config.toml
n_layer = 12
d_model = 256
n_head = 4
n_kv_head = 4
head_dim = 64
d_mlp = 1024
vocab_size = 2561
activation = "tanh_gelu"
norm = "layernorm"
norm_place = "pre"
norm_eps = 1e-05
positions = "learned"
qk_norm = false
attn_scale = 0.125
bias = "all"
tie_embeddings = true
parallel_block = false
init = "uniform"
init_std_qkv = 0.0569
init_std_o = 0.0569
init_std_up = 0.0569
init_std_down = 0.0
optimizer = "muon_variant"
lr = 0.00653
lr_mult_o = 1.35
beta1 = 0.93
lr_head = 0.00734
grad_clip = 0.5
warmup_steps = 200
schedule = "wsd"
decay_fraction = 0.795
decay_shape = "linear"
final_lr_fraction = 0.05
batch_tokens = 65536
seq_len = 384
doc_mask = true
z_loss = 1e-05
train_tokens = 584100000
steps = 8913
dataset = "wikipedia_en"
Each number is 500 + 50 x the weight over its row's rms, rounded and kept within 0 to 999. Layers, rows and columns count from 0. Numbers have three digits each. The size before them is the row's rms in percent of the matrix's.

# o: layer 5 attention output (transposed), 256x256, rms 0.0743, rows 88-191, columns 96-127
# v: layer 5 attention value, 256x256, rms 0.0654, rows 89-191, columns 96-127
# q: layer 5 attention query, 256x256, rms 0.0949, rows 128-204, columns 96-127
# k: layer 5 attention key, 256x256, rms 0.092, rows 128-203, columns 96-127
o88 103:568437506509477510476451452506497487470498540525472544612546443431483500571457504389513553517466
v89 103:500468599595537575495472401517525593562478404537563591485501537476535446507528467372517535528515
o89 101:611499438446549440482540563379348448405511477475443538563470536507593515480517604480486400414488
v90 103:517578415495494479518583518541595545426478466508513440580485466500436599382436542515471590525468
o90 106:467462600507428538534503575521347517477507468445555525404502454525473390550546543454547541521528
v91 102:480469467484461494425463454488521552555493412531447549487541475551523521394454451467481517560457
o91 103:573502509617465483508478561482457516486422520511465452610487555487444505606509505602599530481580
v92 107:464485490487415431438488513606528466495465532450445525543547427469534538489501522562521613497570
o92 110:521429451425409507552508420533460588488538492456515540399543503573434579451558584497467477497495
v93 102:549492542478585452449455523435529496470555484577420472588455498466492505473472520457448496484450
o93 112:519485474549503537417534522465476422614518523502532501516462520453475535512498444422491547540507
v94 104:475455506442527422466516499490498550499439380549569557626512447442463479484514428381529553542469
o94 105:516555505474507493530508508511488491513565544465477500523570570529581554397528588604465530437453
v95 108:603495494394489512562518496528496462517486495427489478426626617517445550548449438482538491407467
o95 109:408505456511449565544481546469457532399443505544552492471516424451428495501523571561465469521461
v96 104:481565536531480533514530407547421457424500482575426467496484563472506485500346466524567454502504
o96 103:529418456570551553499495476382513472540512524437512532438483428413526597474596521556587519474510
v97 101:547488454401554515481494427492424471507411488480478535490523442505448488478453439536514532506374
o97 116:457469454416494453416397542467436620581546481497507546562421494527495526526471539474454478408531
v98 103:414565575459549503585503444407402595489480445506453524412484511604548528478529507583492390427520
o98 102:500564465443514442544501583590439458459577484536401565508505491439507501585422522450529495501539
v99 104:518506535526554482453567476595457460547545511551478496457625529485506610396516542456498542616522
o99 100:497480469493429545547513467511553520483493634479553455548555427477584516479626443484454488388522
v100 106:439549472503444519489454499390498540456466552529506608503559448473485504484431521561450445423469
o100 099:538465544516489473570483457575499443540522521495486475506491595485450541425551536506658423547501
v101 105:516490534417469506529451479442490494558498446477465491394566586517572499572548480458415496551439
o101 104:585437529453539490488493536512531626453493442552501621511470418486505462480486500491491435491551
v102 111:483516451570575470509585528426512515480452496508459507527459469465522463498440555371488385470522
o102 114:431539532435394516443452452550560565500544484528472512500435597481518582522554439576493513492490
v103 092:482468453456492509558432556546532546449503429608421494454456474422466497555454491510483601400521
o103 101:530393578397520548439506351451405468503539524517521497489513485462504440526590436548535603544541
v104 107:509434591594523489556460544473465478561530468498491604454413417379534548540483390535471587514460
o104 107:431579499541469491494494466525588475446457602475478400477527492482589399518589575474573467452538
v105 106:485455518559463585513540508606433476476506523539524410408592517413517524440522453560533497504398
o105 108:433442450521529415468560446489520471554414454474515566543553517521469548492564605423519541493513
v106 107:534496540497565513529471472452399523500525592488457537539516536589491483574593479367490507506467
o106 103:523491518554513474571526546490550507495499576495517445546483487519541500509550472518444492485567
v107 105:505495498501503504459444440464421485475605503496520475425487468508506402524567353495471479414491
o107 101:499468454502489426448499482492508413546521466482534553565536500431485544447494562430471522604511
v108 111:488511457487572526581511463621551464551541437579543412481467500457555501501496552518546484515460
o108 112:539543534482463411466519528487448532456530533423463472450519471466501416482465497454444588518526
v109 101:528526456571560455524496534466554501423494473560555560465544559449528487474556473551473556582488
o109 100:403450594519482497509496425489463593534552453524442489534526554433460515437479533556459534512502
v110 111:434482468422513410484513404478421505567518454414519487520515484533500578460463543466554446521522
o110 117:468569598475442528541447537435517542646494438463517493542512525505511489552567523437410483534396
v111 099:560526598535499571519488453490554453333581537593521556476490501418537496389490440448549500543421
o111 105:575519490496501421461502488482494478547479532484506503374561416465507487480541449432593436461457
v112 107:470488486514527516584604562482481515582473564463431442405537626484548465477498537537435424533479
o112 108:483497420431550453360482501501431531474484476484540543628438369505500467510565477455538489520549
v113 111:531559463574543530572483603399515513423442519516514398532582495469473494508496500397452493458424
o113 111:419475546466542571510549442511524404414568517506552415425492481419512586504499454536577460493641
v114 098:478516490474477518452427436502510511619560416543486459537508426499500505522444507507465453474490
o114 098:555506554616505532524498516531548582392467529524497515441470510443488493477538459602510493593518
v115 107:451491416453488494510484535515450479511561473537497525486525487483495568579485494509504586522548
o115 113:491429454509532432614557488493463493477505529476467450444486511564525468447510444586442553426479
v116 105:472497449425489398494496444479523523630383483465543525455445419525542480537491513555400532549412
o116 103:480467542524513547461498539478389555465518504551456545583460484608556550483471502505446471444501
v117 106:423591494558638574501401422418514487495490524503485467473580469511559542493504519444542477526547
o117 106:444589572482398440491532458493423434514501408556384484582491470525517507522502445409452509506526
v118 099:553431547483493563476528498535460400559516510460454505473534482541552627541457416526480485504451
o118 101:561560432452493505569498457570578525478455540546409522428500484441423367515578479417539538502587
v119 106:462471370472513475496507503445477469532507480541488611520557534496462497437476463621520491505440
o119 109:485489551538448523533502532513572551568516422440612393579542494556496502544598515570423567511552
v120 105:538473556437479490519504567501424486475544478468364502522454541476473451544485503383476404491510
o120 106:526431492518562491481497513517454486534473538466518497472524499558523525536489497561447619487555
v121 099:469532522508550583526542513401485510438511540527577399546499564476504467464464467469475462509607
o121 098:498471468618418458511554440594505483526509524445605573521528580473499519469615498486468578530446
v122 100:503435601508507476483554560430480460476462477535514520532469441455565545494465479504460537482447
o122 101:519564550494642563424499459523516442518465543476572478492483482532534444490527546484464464511440
v123 105:509542544519516459467573455495501517604462461530558498515539428538483511545482562553488448347481
o123 106:522528567543447512512478507500527524528496555479437510536482465556489528456548516522464545490594
v124 108:482485533540562486487486465498524451537451488512500645553438493477470466508537472487528449475529
o124 103:527423532475468460496550525513428436438461535602544504488546535442602499459516502528561459468549
v125 094:549528515526477426584539529467478509526552507441522412498476545474422625430420445509546528459587
o125 095:508457567456520500479485473577498494549504511493427509474437629488589463633629463534510483540476
v126 107:442482436515411523462494477499553412434494507477469442577516514516544533517552612418572480549591
o126 114:475469516560494490455547476374530498543538559484566501505527456504443531521499403436452547539453
v127 104:519466362417429498526495588536472508525504442551413502504490538497481529446473490512473438560527
o127 104:413571580465475494496534546448514564466508432423576425482538473491518476548523445486530543414469
q128 101:610532482464494419499466483485500440515554566436605531457490481556428492522516502586459591501482
k128 103:514525396491534532489563490458595588412509541477465485511489494431524497494508583490580472533477
q129 099:485494385534500535531558517450513497522530433450470558555483507493553612431466496578439494437569
k129 101:508508512479453604446537572501502469433506525495390446486449532423641482542453457505551511489579
q130 106:517568500605492399537436501476486465488595581453480442483498567480525553515544483561477558449451
k130 104:427492552540526453535546521543474534492391516585487504525471498554596521513493566545523533485494
q131 096:394420488508505471483465602495515499513489554418554480511430456539415429516563506545463442645538
k131 099:534479493554517503576525437540574597537481457529540475513428589530563421538504500538556495398453
q132 099:506505588540561508540512465443406468407545550510415407539454401443555545471462652458505469549532
k132 103:562446420547581488503520568538422457461499407540570600422488504438474554477446492467637472420516
q133 103:508495546430490392325492452491460517562431472556494471515483519519490534496442535530450447433487
k133 101:475445462476386486550418511406514543483479504504446399603571448395576534481537389568455465465516
q134 099:415574413522449499574484441447475469509557441467437545493464552546586531475525587541483557582500
k134 099:549452557543461496560568528474508452495525515517465578540534522490507531562484514464498506417399
q135 093:531570495423469558454569630510510407469527495459493543516431483467478411532427543501434553603429
k135 095:478511526537392493496515541418456503486481526483452478480441541517424566513570508473521412470472
q136 104:459543493520452456484457513445457564514565438466578511555514521572503519422468490527503490463540
k136 101:584497504499429503481465418522489505452491557461455510520467528530470492509543562464478473547557
q137 105:433525458447513501465475493429434475456509479449550451452419479498472457492441487438531439490518
k137 099:504475532527463475491533523453549467476468533623544552565398522430482468495471500485571470568578
q138 103:481556549490486454389592567481517537516466460500475502430520515469497503515536541508516568435566
k138 099:501524482505500531428508528565494423592630474551513463524436578442546558407532526489454424567552
q139 102:543522560478457456568480455592568604539468567558592493614523442477412515395522528470527582482530
k139 100:431453562550540580489480527534502569456440495523557460476573479509516392396539587553553551506558
q140 105:553547385532526482416504566396553494534551496473515446475506485430543434382459591489430501516436
k140 101:451453535506577453525496563417514487503493527422552538501548475549481503526577471513446478547492
q141 101:563426475529598422520443557459399477547557466525534463495450508489439476432431511608476489466505
k141 100:557581559513553510486484408512455524400483478567525549511504518569530544530489481521550471393506
q142 108:500550436527511639532461442455439444664437530427600484503401491427521453560404545508506586424578
k142 104:428487473484532378483460571517555433577437480423458508629461441480532459416564562487518532502529
q143 101:482587495487533538540558473571399446538522525522440464401511530433504479462513530509453533512476
k143 101:447505488498527381511503536547464544483577548520549485610471513464556495543576490493416507504464
q144 098:562513478455534499634452506534421505587444516467494436478576547553629497465565561444418462516479
k144 100:491497480516516509492458467520469481609523474477491495515552475513436493565535532481540540517475
q145 106:524514533486456610439476424473568485463511477425446529492487518540450490513531486561514549569575
k145 105:447611433458475515576603550517476470533472506501408551450447474516559532457523446532480475480596
q146 105:553581463525422471559546535493534481492476580497500446523571529545514419545533483502523510463412
k146 107:628499428480497408571513517549450534402604505412481485359439547465536568402536506496507518520452
q147 103:571626507516531461471425503465563504597443470398504516486459533588527482484541495436517573440540
k147 100:522509395539474494421452407427550532446451536595488479459558481544473511441485521512441430486475
q148 104:557496490429510500460465512449545400460492549459527457573535502540576442441503480542469491511504
k148 103:490544525457480482473514498527480541400579553476490591488460544575474499569501397519595480536467
q149 107:564475448502421569493439464530470579486506388557597548582439480472446452579492470519593504459499
k149 104:474535459579547518471488536550453485515481539450485421517415541491498505484506440494487522495472
q150 098:498528547547508495487501627576457506571539410489428477484510446443503473623431512534509515433523
k150 095:383648524433557487569505545475552506625492443462410544523458525409556497426446430547486594492396
q151 095:558546390498516442534475452482554451465478492528495457493570514542465481508501420543459516486582
k151 097:510527541551510524463468564466656419530558552501482465437529592518559454428558476475565500555386
q152 099:489418580511527507651440560486481527446518569522568603490544540441581395496517446466461526483444
k152 094:596487489452455448562503499560599469496514418494470442407483568551469459491496478505537518503490
q153 104:527582586480555479483492571495448389475577486515554496424562546487480537464472517435449516488580
k153 102:530411458535477428463531487459514552456569521461375524378498601452559571449499546557502559549571
q154 112:472490530484525605425538506618533572445411494503505497524503478535518478535496597548504428535511
k154 110:512485461450480523489441547573420473516459549515552467468526515418455483484512438517529561514456
q155 096:540481493509554517528514481503473440526543473566515521461521536508492500538479536570510546588543
k155 099:484492506489367522475516551527492506445558514593400476576507480557592498503519564499528445514532
q156 099:501461611550539494453517466528477446448515491590476460515488470521511540474582460538472578506547
k156 095:558463486537522522508489525560451361484405536592388428479561399479591612550501378505476483570551
q157 097:510460495490480518492464438437524503597514488534561504484519472538521422557586633547401515536504
k157 100:561518573493526462570499415444552467467583582538559475494472406486538516477555546522540483480594
q158 097:539437500530448530519469559482557544514441569518488594449409556523464490455545537517560476474514
k158 100:563455474474562479529528537510469508559421439480496582518558493385532444522493487414536507473430
q159 096:515488501611474538404467488539450502473492508505535561505512457475457420500576618605516538398547
k159 099:459437508487500529578516570564545494512564550466508525477480589438453558509499493488484476462521
q160 100:488496527456498445469544495462501470424487569515548574536485476430506394526534508475519439531479
k160 101:500432531486633493507500572625468606527465474424555477423420525609502478482527585587446375462540
q161 097:557509454492559453508478605499568489500481495495485502408455499477498608551528508440526581509456
k161 097:545506481514587448616425445456458546411495571496522456603451495516490518536487473494520481505474
q162 102:543475504527517545452447496393522403502540525548530505443540433451534500460469474509536599584564
k162 104:441585512511464532486587393569458467482589472451481504431559470465571484439534486541399484468429
q163 106:460480535420454504458420454458438497523409493527543499536523482544499469485479497454511550485529
k163 103:459410413496441447571560554612487445504532510547540497491543422507487520473538432432462612451453
q164 101:626546528427483502495500433590479579394535517515471457451479597538574441456524461474497468496543
k164 103:478540456570454445559445557498497565534518546589392445471542433563441464558520431429486481588525
q165 100:547541478415393471465508499447473556454475465439517467597612462523500503533547504498484449569389
k165 105:512445429454459454445447452459544581453476477464509479575470463537538465541380572552477453527532
q166 103:514404503517413518414546471524511510441530403505501525543500520586506551582522563522575438485448
k166 106:563457425499448500437493555550568577440569487513504577499467527534536442602467514510541665566518
q167 099:509413487504415496475565503449439502521625482486609506453464466453469421437590542535528556547552
k167 093:550511474452476562487411507439456533484516568471533494501383584584535539506524516510429561410446
q168 098:492537578447453425430474596463490553585455432557589429575466508508538412520496471464526452559449
k168 098:535478524569509491572470453451495550466586489490508528499534486501533507534508446404471490541473
q169 094:532489527516614540536583466514455448515435525551536514452509549543451525516499558427466503426455
k169 099:554458500547385561531471468514452636506506450442597518470442585487471463456510469536561503517646
q170 102:571592418588405520505521531432499559373518446478547549506417482502518539534504462546569521587535
k170 103:449505368531507526516492486508490409514417499505633545430504562537497533458556509493509614367548
q171 100:538463466497542474540399513531410486473427471478509439518485518525388543547424544539546456522495
k171 108:457627480497507519468461520435471493531538457497428516464462533505553451471563468491460540526548
q172 102:507542547533497375550433459471514551465536471538410455529463542618470409461443523463473573466518
k172 100:538616512469422470438474553576516533559499458429492475554494449479527424513420460437442486436467
q173 106:496442424552597384497551532531530475436489517503478449509337498528492575537536497482477391474575
k173 104:514450514449502562519554565546475499441465479515525575431544534545659505520472521623496492548496
q174 106:504536475512524518480465515557505496411458470516393573514517424525395498588496503496479556488440
k174 104:423520533640465542461473547476428468388502512434452392525524552499572423500429497542432479480500
q175 108:395473534455550553471540577432500526495405436548484574439501446596499544512542425404503432453525
k175 106:452520483451482540438495493581474515532482521530445548574558510494471570513426593397601540513479
q176 100:620523542488573583507468560507494542436585528508609425509477524471506491513498476413483454516603
k176 100:460519403516474584520500482432511544515539391491562410491539539487538494520517541410472409544484
q177 105:553498562444565533505455434492557445535545448509514508478548499492420482466508506428541553529470
k177 103:502491512514490531547551548525527495425469561465541447474413509521473480559472550461475414496403
q178 105:593433517480554593583501510547466505451545491383521506389458534427505452508455574534425505446604
k178 107:539508463518523539469507486496525467514490484525607479450495516473470485529501475588513526434540
q179 099:482512455541545521541501520489549633556484557516549554522504526504423479576498468402482410480418
k179 097:500465486550445465506503500506617550513541551505557546518474500489492469522402484506478426499459
q180 104:389558562542536580431528533513436440510512489516423504499380570490514539412514478502384527445433
k180 104:401530518432498534521606511487502554449530445498527486543468516359567487542562495455477498542492
q181 103:533476511445476429455507523475485505421596566453491511499463411544540488487505491607544517462479
k181 101:427505555475536530492363460545517394501580554542525488544422460461559505618522514553449487546488
q182 106:491364502481550497472583473544507617516520586482535532564545559493506637527542448518494522565511
k182 109:537469484469639462468489535494536540531501475539438397569468521527483458493484532534513489573465
q183 099:538444467442494485503540494465556407472510554556476476503529480533590546496508563395535533489543
k183 101:472514498421514409556513481525518513414449457386444547444499519450438519511531479480426556535507
q184 105:569469528479551496519498337507495423553537493443536526485513572527454401589493514487452546453474
k184 106:515548557514395502550536588489524605516465527527460580495535553503498511549497456483474476594496
q185 096:442449489532494472527509584459548535580532493515454495537529559562574473485454476565516444523495
k185 102:474546460434390519481596466505525505449488442456505606476468498500467479569554544557519469496545
q186 106:426469473566467547455537416464484455472489401577525554580476497482510521523588547466491503513476
k186 104:465553454498471478440503427543459505557518591481551457502456557402473495561446537562460501428538
q187 099:544462613451444487451440534506482494480478522437520463461516543551498441560482542585520599551458
k187 096:529509404558429411541552475453462462443458439595458424503536515496459471572501546531586453508429
q188 106:511440453428469443589516461583543523431498489540496541488469569552530416563454485464498404508490
k188 104:479453477439452439504368633466509507356545407513530451481457449556446510627555538508547503571455
q189 100:578526521555465523461531518414507521494486424536523427450458522483505446468528407619420463462551
k189 097:521573423496439448553447493529583456410551454523476444452519541506480559517592460553457537419549
q190 099:501509466404437429578439542590441553485461535509487558427464532479498501526474446586449474466473
k190 097:530458477544519443569542647521506514489562589489453538524495504558428450529510425585464483489480
q191 101:463543514438518495565514467512403495497535408435364457466465496508463448451522482548394499489393
k191 101:471507485511533535499552470509558560430482492514532466481414547548500547578500451611575389545550
v128 108:464473516580530528608555531520446577491489542529497525546535480467565435521466401523458590510501
o128 109:517435516542541519503460527496423566654489473519491497505400553492510480550425436462457425488506
v129 084:454528408517407503520540515494451449519541572513552606438547544506432456530520408466487495530471
o129 088:506513525439555419443419498501573596464493490453463451536450427522527505506451530506548528492519
v130 092:472504479468550515401473493425447558560554438439533553507494513409465553531389536572473534415461
o130 088:399508477527442533489526520550483445477519519469520420499498558427494542489577468508457520612459
v131 091:477472480578540431548487486523399495546562470492539435446440528497522455448535484516456354461569
o131 094:451554498429526481523549427514462528410517557494445457555521445521544496434493575569514554544506
v132 091:493459554481541510522488476479439475514571494522502583418375521535526548413496558426553555497489
o132 093:463511405451464499532453509449459432515485497513468373488524418509509422635514535538537412458484
v133 101:552527626475474481500453529522414466449499504418448398438482542498499458596509498501413533551518
o133 101:477560455479423488488521523492640450488493557497497520477537515419454545475508530509520510503528
v134 100:462505559424482503527500449481506532586508469461518420547508461528485508440510474466565495503493
o134 102:482513464484472460375456487455516522536462492598457535506516551530564455528553547439603470488477
v135 090:578533584599519577483463525558495540551504429446579440478495527532463477472530400470468454530514
o135 091:516463531475509466484429547570613485431529509445467501451543503515529485551535525578526424579488
v136 095:499547525484461404377527572498435592497521418443526472435475529534450493535464574493508498544487
o136 100:489522543531443520462523591530584471506569423529510475557564504481498492451446470558458442511549
v137 090:551512522427382542512483526480533504550467555571556467485483519496475505483508408455485463463402
o137 094:436437478516619559498459527521482551433520509523462511525430484482534507538408493548472538516463
v138 093:533447483451450473473495489538547518494482503486520588500551432437432408493537521495602527463538
o138 091:638557537503509392568445494475496449468466533455479496518550553558530546483485474547466429509557
v139 093:418557549568590505511565568589514510483507602511527574474561511547551492524522453534492488431459
o139 098:621435489472525509512447499562503505501494424518558501400462487457517465541407445527445400460384
v140 088:484545598498550527524532562588450421490545540555547466502526566470592459569505486562394442426525
o140 091:551486521456632554529480516428488470451492513487510570418578438557496520549466469496464434562410
v141 091:486455590399530541397537412423490515457487460514517469517544536500376456566505471515503510475512
o141 095:565533565480401464492422479569590452550523434569495487570560422559499492475557534452609498582527
v142 091:497510533446524559571508432450514589427526545541474525510454536567421436554458496461486501522535
o142 103:566412529513472497366579521448467488461476410500489582431422461472421501492467516503535465521620
v143 095:526530556476484516484533503445582426516485550518530518507526435472480544519449495534540581451480
o143 097:472497474527582551507499471564530559390531555414524563550439421516560534529677452590487488596522
v144 091:528557449475489542590510517523449532516436505516565522509451511504557482460446549519502479501389
o144 099:513487525503445540493470481445578446511518477531493558495584537453472587443484523522493581552577
v145 100:487530473495501436469470530538484514485477610590526464509474436549483490472570649504534451499520
o145 099:514392530538610612416455466493492443546429392459539515417523560471518597484520389511550482558573
v146 096:559562528571457538479524458568487551545402376537489496532461549555468543565475558533543467509583
o146 099:507516504508457573425413447471437490521597470422470536389534487432416467426600462504547562544493
v147 096:566480534552483505555488393533394454456531473504417484489466460527538492469508558535496474545547
o147 098:572572637471479482560506641450539478541529470482476387481536547607537421587473469475492537505516
v148 100:468369493492427563464511478489463506515484507436577509559464488515473566462484462451542522514501
o148 100:526563510544455330433469471550522498488578482558509474482479593449425545494455463505596563453439
v149 100:460465533540482532439545388419581430421467559491540587531463508492531540500531451470484501440533
o149 101:518527421501572559556441511628510541493492472496511506493462491546495509474503509511511490580515
v150 091:559507503562526485526507500555551549489456478543452515576524589415541554497443377542468511354502
o150 095:480543461567513516543504496493467500445544509512480534459508497503482483515546591472520477477471
v151 091:450514466417495406609550510476469564472517504468461542580525564550603450461539521440488452536507
o151 096:547457531474524536424452436444424488587539483568457552463503521444488555473424480455492558499545
v152 096:483451449587515597486625439454584539495456451487506458477518538411497612537497491539429555546594
o152 101:569463587509495417628540498498458518514480474437541529418512532529585478485563500470501555511499
v153 105:448382580403544511479533595411569546524503506507406547535440427584534580473503557474475591402477
o153 104:473579368492584464434436520571524428499516514503493522501373556518511573522431463533556468625617
v154 092:453407469418512436465436514381470417566567535606453600464508458498537541509465518450459554502443
o154 097:581657506529448510542549549469572526523524517528453522405514629472443479542430435555552546487592
v155 086:447634516542509439507598516464562515547516423498445575484452517504480532533454448471473567516462
o155 093:454455414448416548499509494489573571480483530524530538566605466575481598494418542474509503456471
v156 088:580490471461519547483507587401458530544508481524470580502486478521606507474510526567456523561488
o156 089:427606498543526486539511512562525499457461588410497452484482495629495527445469556484525522407543
v157 095:481438550506488444482482573534493525554529422440556428558531523486552536500529526495566482464374
o157 099:479556450554449465499500422550463500544450538488482540548550564429464483551501564491577510583575
v158 095:504512503530488619515524615395540425463472583460503465467599506461567484543452529532409518544489
o158 101:476533536504552583476450514500481438492516524504558446607544486511479517482504446459536547462484
v159 099:560581515477597457522490504556487488440556516565484511481407475480546523474553497513469495442536
o159 102:445482507562561486445501485472466557599465526478530500515544497604445468523483491522461487553461
v160 096:409500549531460551553501530516582494502544443465515493480555511546469436532587509432540468531482
o160 098:508572570560534495419496488494587621536447391573451581461432533391500431525475549462488500458476
v161 101:491426566418423420527429531537413511544534419532514513483566488500478443513528559380452597557465
o161 100:443508432519465544374482501398451481471535581474512479500355455480565545517497504539577479507523
v162 091:542570505547439553459502474478452515448570455467519491489543560526479505562551487518507512555410
o162 098:552518523469402394468457543504533492461516546467532480538459505512501558420514559492540468458473
v163 094:433644454513519526590578423562600524508499514550487532571481538585412558482538466538469471454471
o163 098:542348461564496497515480496448462456498560391475480542474538509480476466562469452470506428510458
v164 091:429484376507471500543529515451582494483498550583517434509489484449491486547460599472402478417467
o164 092:413495500462481529416431537595494607499537464444487540496443521578473571491436432432462499500460
v165 096:439547439516426484570449508460527502510504612533488475498498456466474466533571452481495515496581
o165 098:587537543366538540585518541454542484474422476476428518497553396556462555469517565524482493413442
v166 096:504491416504378562475466538424551479507475492541465540633530480481483579498495538562453498478445
o166 099:452575530482521517470434506408546550423515444461527448409473502487425544537476522489460517533597
v167 087:445453512465524495530532605522508535466590548470484518554509497514440560463554519516555462454412
o167 094:477481494427613487520476457525507533507402542590431534485520528498525532515455466498484492540525
v168 086:480423486537450564393456520455527459511508431518418520529524438565417548445452477542494560437387
o168 089:440569565500458438473482532463474496500450518445477419538482589556496441514512617535508587572526
v169 093:505518511499522450504412500511479508479555510442526489488458540442460528444456522473471512447500
o169 091:415495445515445482422493483456519531536494570483513494521609548453436515576526551501450531546539
v170 092:516479514602539546493404602528534461466492426465477500484506434506492429567566472535459479457448
o170 094:542451540544547551607458558633529556464521488436529523512412545549512573398515502472488560519589
v171 098:498450445492498498470496505489561528602507449528485470388446522618507498527497515454567354461531
o171 100:448543611497391480427442486569480437425572554500515471495433455461450463495474505486457522592533
v172 093:495506411495482531527462443542481488581532508471454489546465500512583412592505582463468602512621
o172 099:483575418571524503494596469435498539577461500586499500454510523492472460456503449561458471572472
v173 091:457527437536557435448505534502535514486478558483532560511466559494464554417664540472526444546500
o173 094:536462546438475523549474530589510548481549485528419527484527437461582492541461547543508445492445
v174 095:446493472443540522500479536541541519468557544447610501621480447417501442467507496431460447431482
o174 094:409531437519569542560516495523477496532543526544454419566453491533557529580465541466536558487425
v175 089:394479476444501574526437524581526450558533428542465541505598432480472411456475509519469496487483
o175 089:469466521512457500480536412449452513532511405516446579442522565597510505549471537461433552547478
v176 099:522512463516542508476488465586496608558436446539508458496506512586481426445439517443481542542521
o176 109:484465524531511411540642541572459470499584524510503505533434518372401511527555469557479562506565
v177 091:570461458532563461462487522485516568525442503401513536492515490525484596493456545475577435411502
o177 099:608496572500497516459461478520435488485493456494448563599487572519502443469456425479481382476506
v178 087:535543534468605482539441514490548532552489599479496534528462531455498471485479526472530506514554
o178 088:512462473568374508428478484547468462610433509497449511474547526448554481532482457574416535552524
v179 104:465512536451497499459517549486447485510487381545456552428474495431495441535504495486466500524523
o179 101:434515494488528606543498483489511508516486430493432449429397494436563517481508449480563409541519
v180 093:561491440534463568507491488537467496557496517553487476458430572442451620502488441540532613456431
o180 091:528429514478486512487539465438504531383530460478542433449516529445452425543525461416499500551595
v181 094:470419499525447527488474547495525521493513477579485571505522400453575432492527527479463564575516
o181 098:544562485562456488535516539529478546418517487511543488410424582480441634443600543468614402409557
v182 096:520529522548511496461520499493416450553538416510434529427500448484483449442440432482508499534453
o182 101:469541470524461467541483480528521442483500485532557508521453439487468490490575445482603567469569
v183 084:483544518461490534439548463550382486525558477496496451509480453594510585492484618510531578450466
o183 086:478548592455478504466518465382446424520418409515588471472522454431461515539482433532557472581397
v184 094:480524423512539604445495534416543432518558509512514475463429463556485455430531391486543438508448
o184 095:537454621430531508456529458442438522519528533450550442533467465445464486485447575524462518458555
v185 097:549571459486561493492464446551532508435515541484578582445536512513463535480520565564556512542548
o185 099:492460423523497479483515461514555448510565488448464427436411571590509461567548417503518508509503
v186 095:505545493530520487586517506512502506506475523501485436527520490480577522581541511448410466499497
o186 108:517508459474548511508495521519521544532570602462536454547464495457478466482443441451474537490457
v187 093:535480470576454447465436510550569518552582489565507508460408541452487478541553328501472453437551
o187 095:394560463383512521539530621500496508474498530398498499484434465541469516533480502470515555462501
v188 095:560479460598463418373530386548475444377486535520547545500483551481590424549557437480490466602533
o188 096:566532527505495499537552512505453486511505461539542540561453508505481549502488497556410478498517
v189 096:519597496507542436494518572418442505480482561406519476492395474439572570547487536498587415521452
o189 098:428508602443456523463460479551549582550561526596502432490479482581460475465488585610500536460489
v190 088:482568634578594455477526531509460504471501453468534521522490473481541500462397611517585505499515
o190 086:515462461471419455431508630412517471567548471462462492458436479553569555506517514495528477492417
v191 094:517454466450548476486485527511521481545540530591522471490546511480539532433434458547522454470493
o191 097:479471521425561538460518523515433499533485617558483484500609435543558445568508472541520545414567
q192 102:549544498529455478480409469479520534553465489482401535473513475530455468447399618520544546510514
k192 099:471506534519451508486460545512410401514481558445432554503572497447500502481445580477534504487563
q193 102:526575505475443547441467480554490432486510500535492473497573446412479447520557485447519580522515
k193 098:453491472468487478506520505437515556536529542580529583486466567591502488479509462556485444587573
q194 098:525435490470518474560525569589523515409472553536458493484546482498477519507523537562577451564580
k194 100:517456538504500455522511610510419460503489482558537558443482376473493487571477393472526484424467
q195 101:517481492495536531528537524464481473423609590588429575483432469486598593507479468529424491481503
k195 102:509578592473530597525568538493502537481528539544423499450443571513522599527438481526483500514585
q196 103:424433568518428495445424559541525453530603429531463542457483577538501415490548444430536453464536
k196 098:449594459434545439526459532531571486489495496515460496497515490414572495473488458564573518476497
q197 095:544458512463485488568434477510501524493547540534416482589427536550515526518491508454474522587392
k197 093:579558563428538416579551491416526500544504448512505451593552445590504499470409496425558562463456
q198 100:506548573483537549449507530525548495516581439553448552554566495563513542592467444446488446502539
k198 102:474622529445461496484495452553432485571512534591482497465502541523586387514486547510459480439541
q199 100:459541522485551527511488593554448545443578592576523558487591470487446564418515518395507529509558
k199 100:480459521566523557527426440540612438529513514538397515546418477462518521507477493418431510519527
q200 099:445484407429510496521465507529482504460438505425514488511507496464484507482525399503537524473509
k200 101:527523487421454567487511605477582450391556501460492502473399494512488533582511525492594519411540
q201 102:559500524536586438505443482502467435511460479528457493463514528535419454527476520477462531462485
k201 102:584451560496566540467431396478455536543468479572513454464453501402450388581435539399462527516459
q202 102:546462490466444487367465482498608446542546440498479401486484462447510487524494463458482515528579
k202 103:466520427480482376479473477484514445521461552578518546457471481529458451505467500529501516530537
q203 100:547477462508501496537476467577457455525491504511433506494538491459489546512538525587493525501461
k203 105:488476502473497447517474517437592522497574559466536459551444524568384597498549483497493536434576
q204 101:438480538516524440508521381438504566457489437520450567480414553465473523478496498426503553497474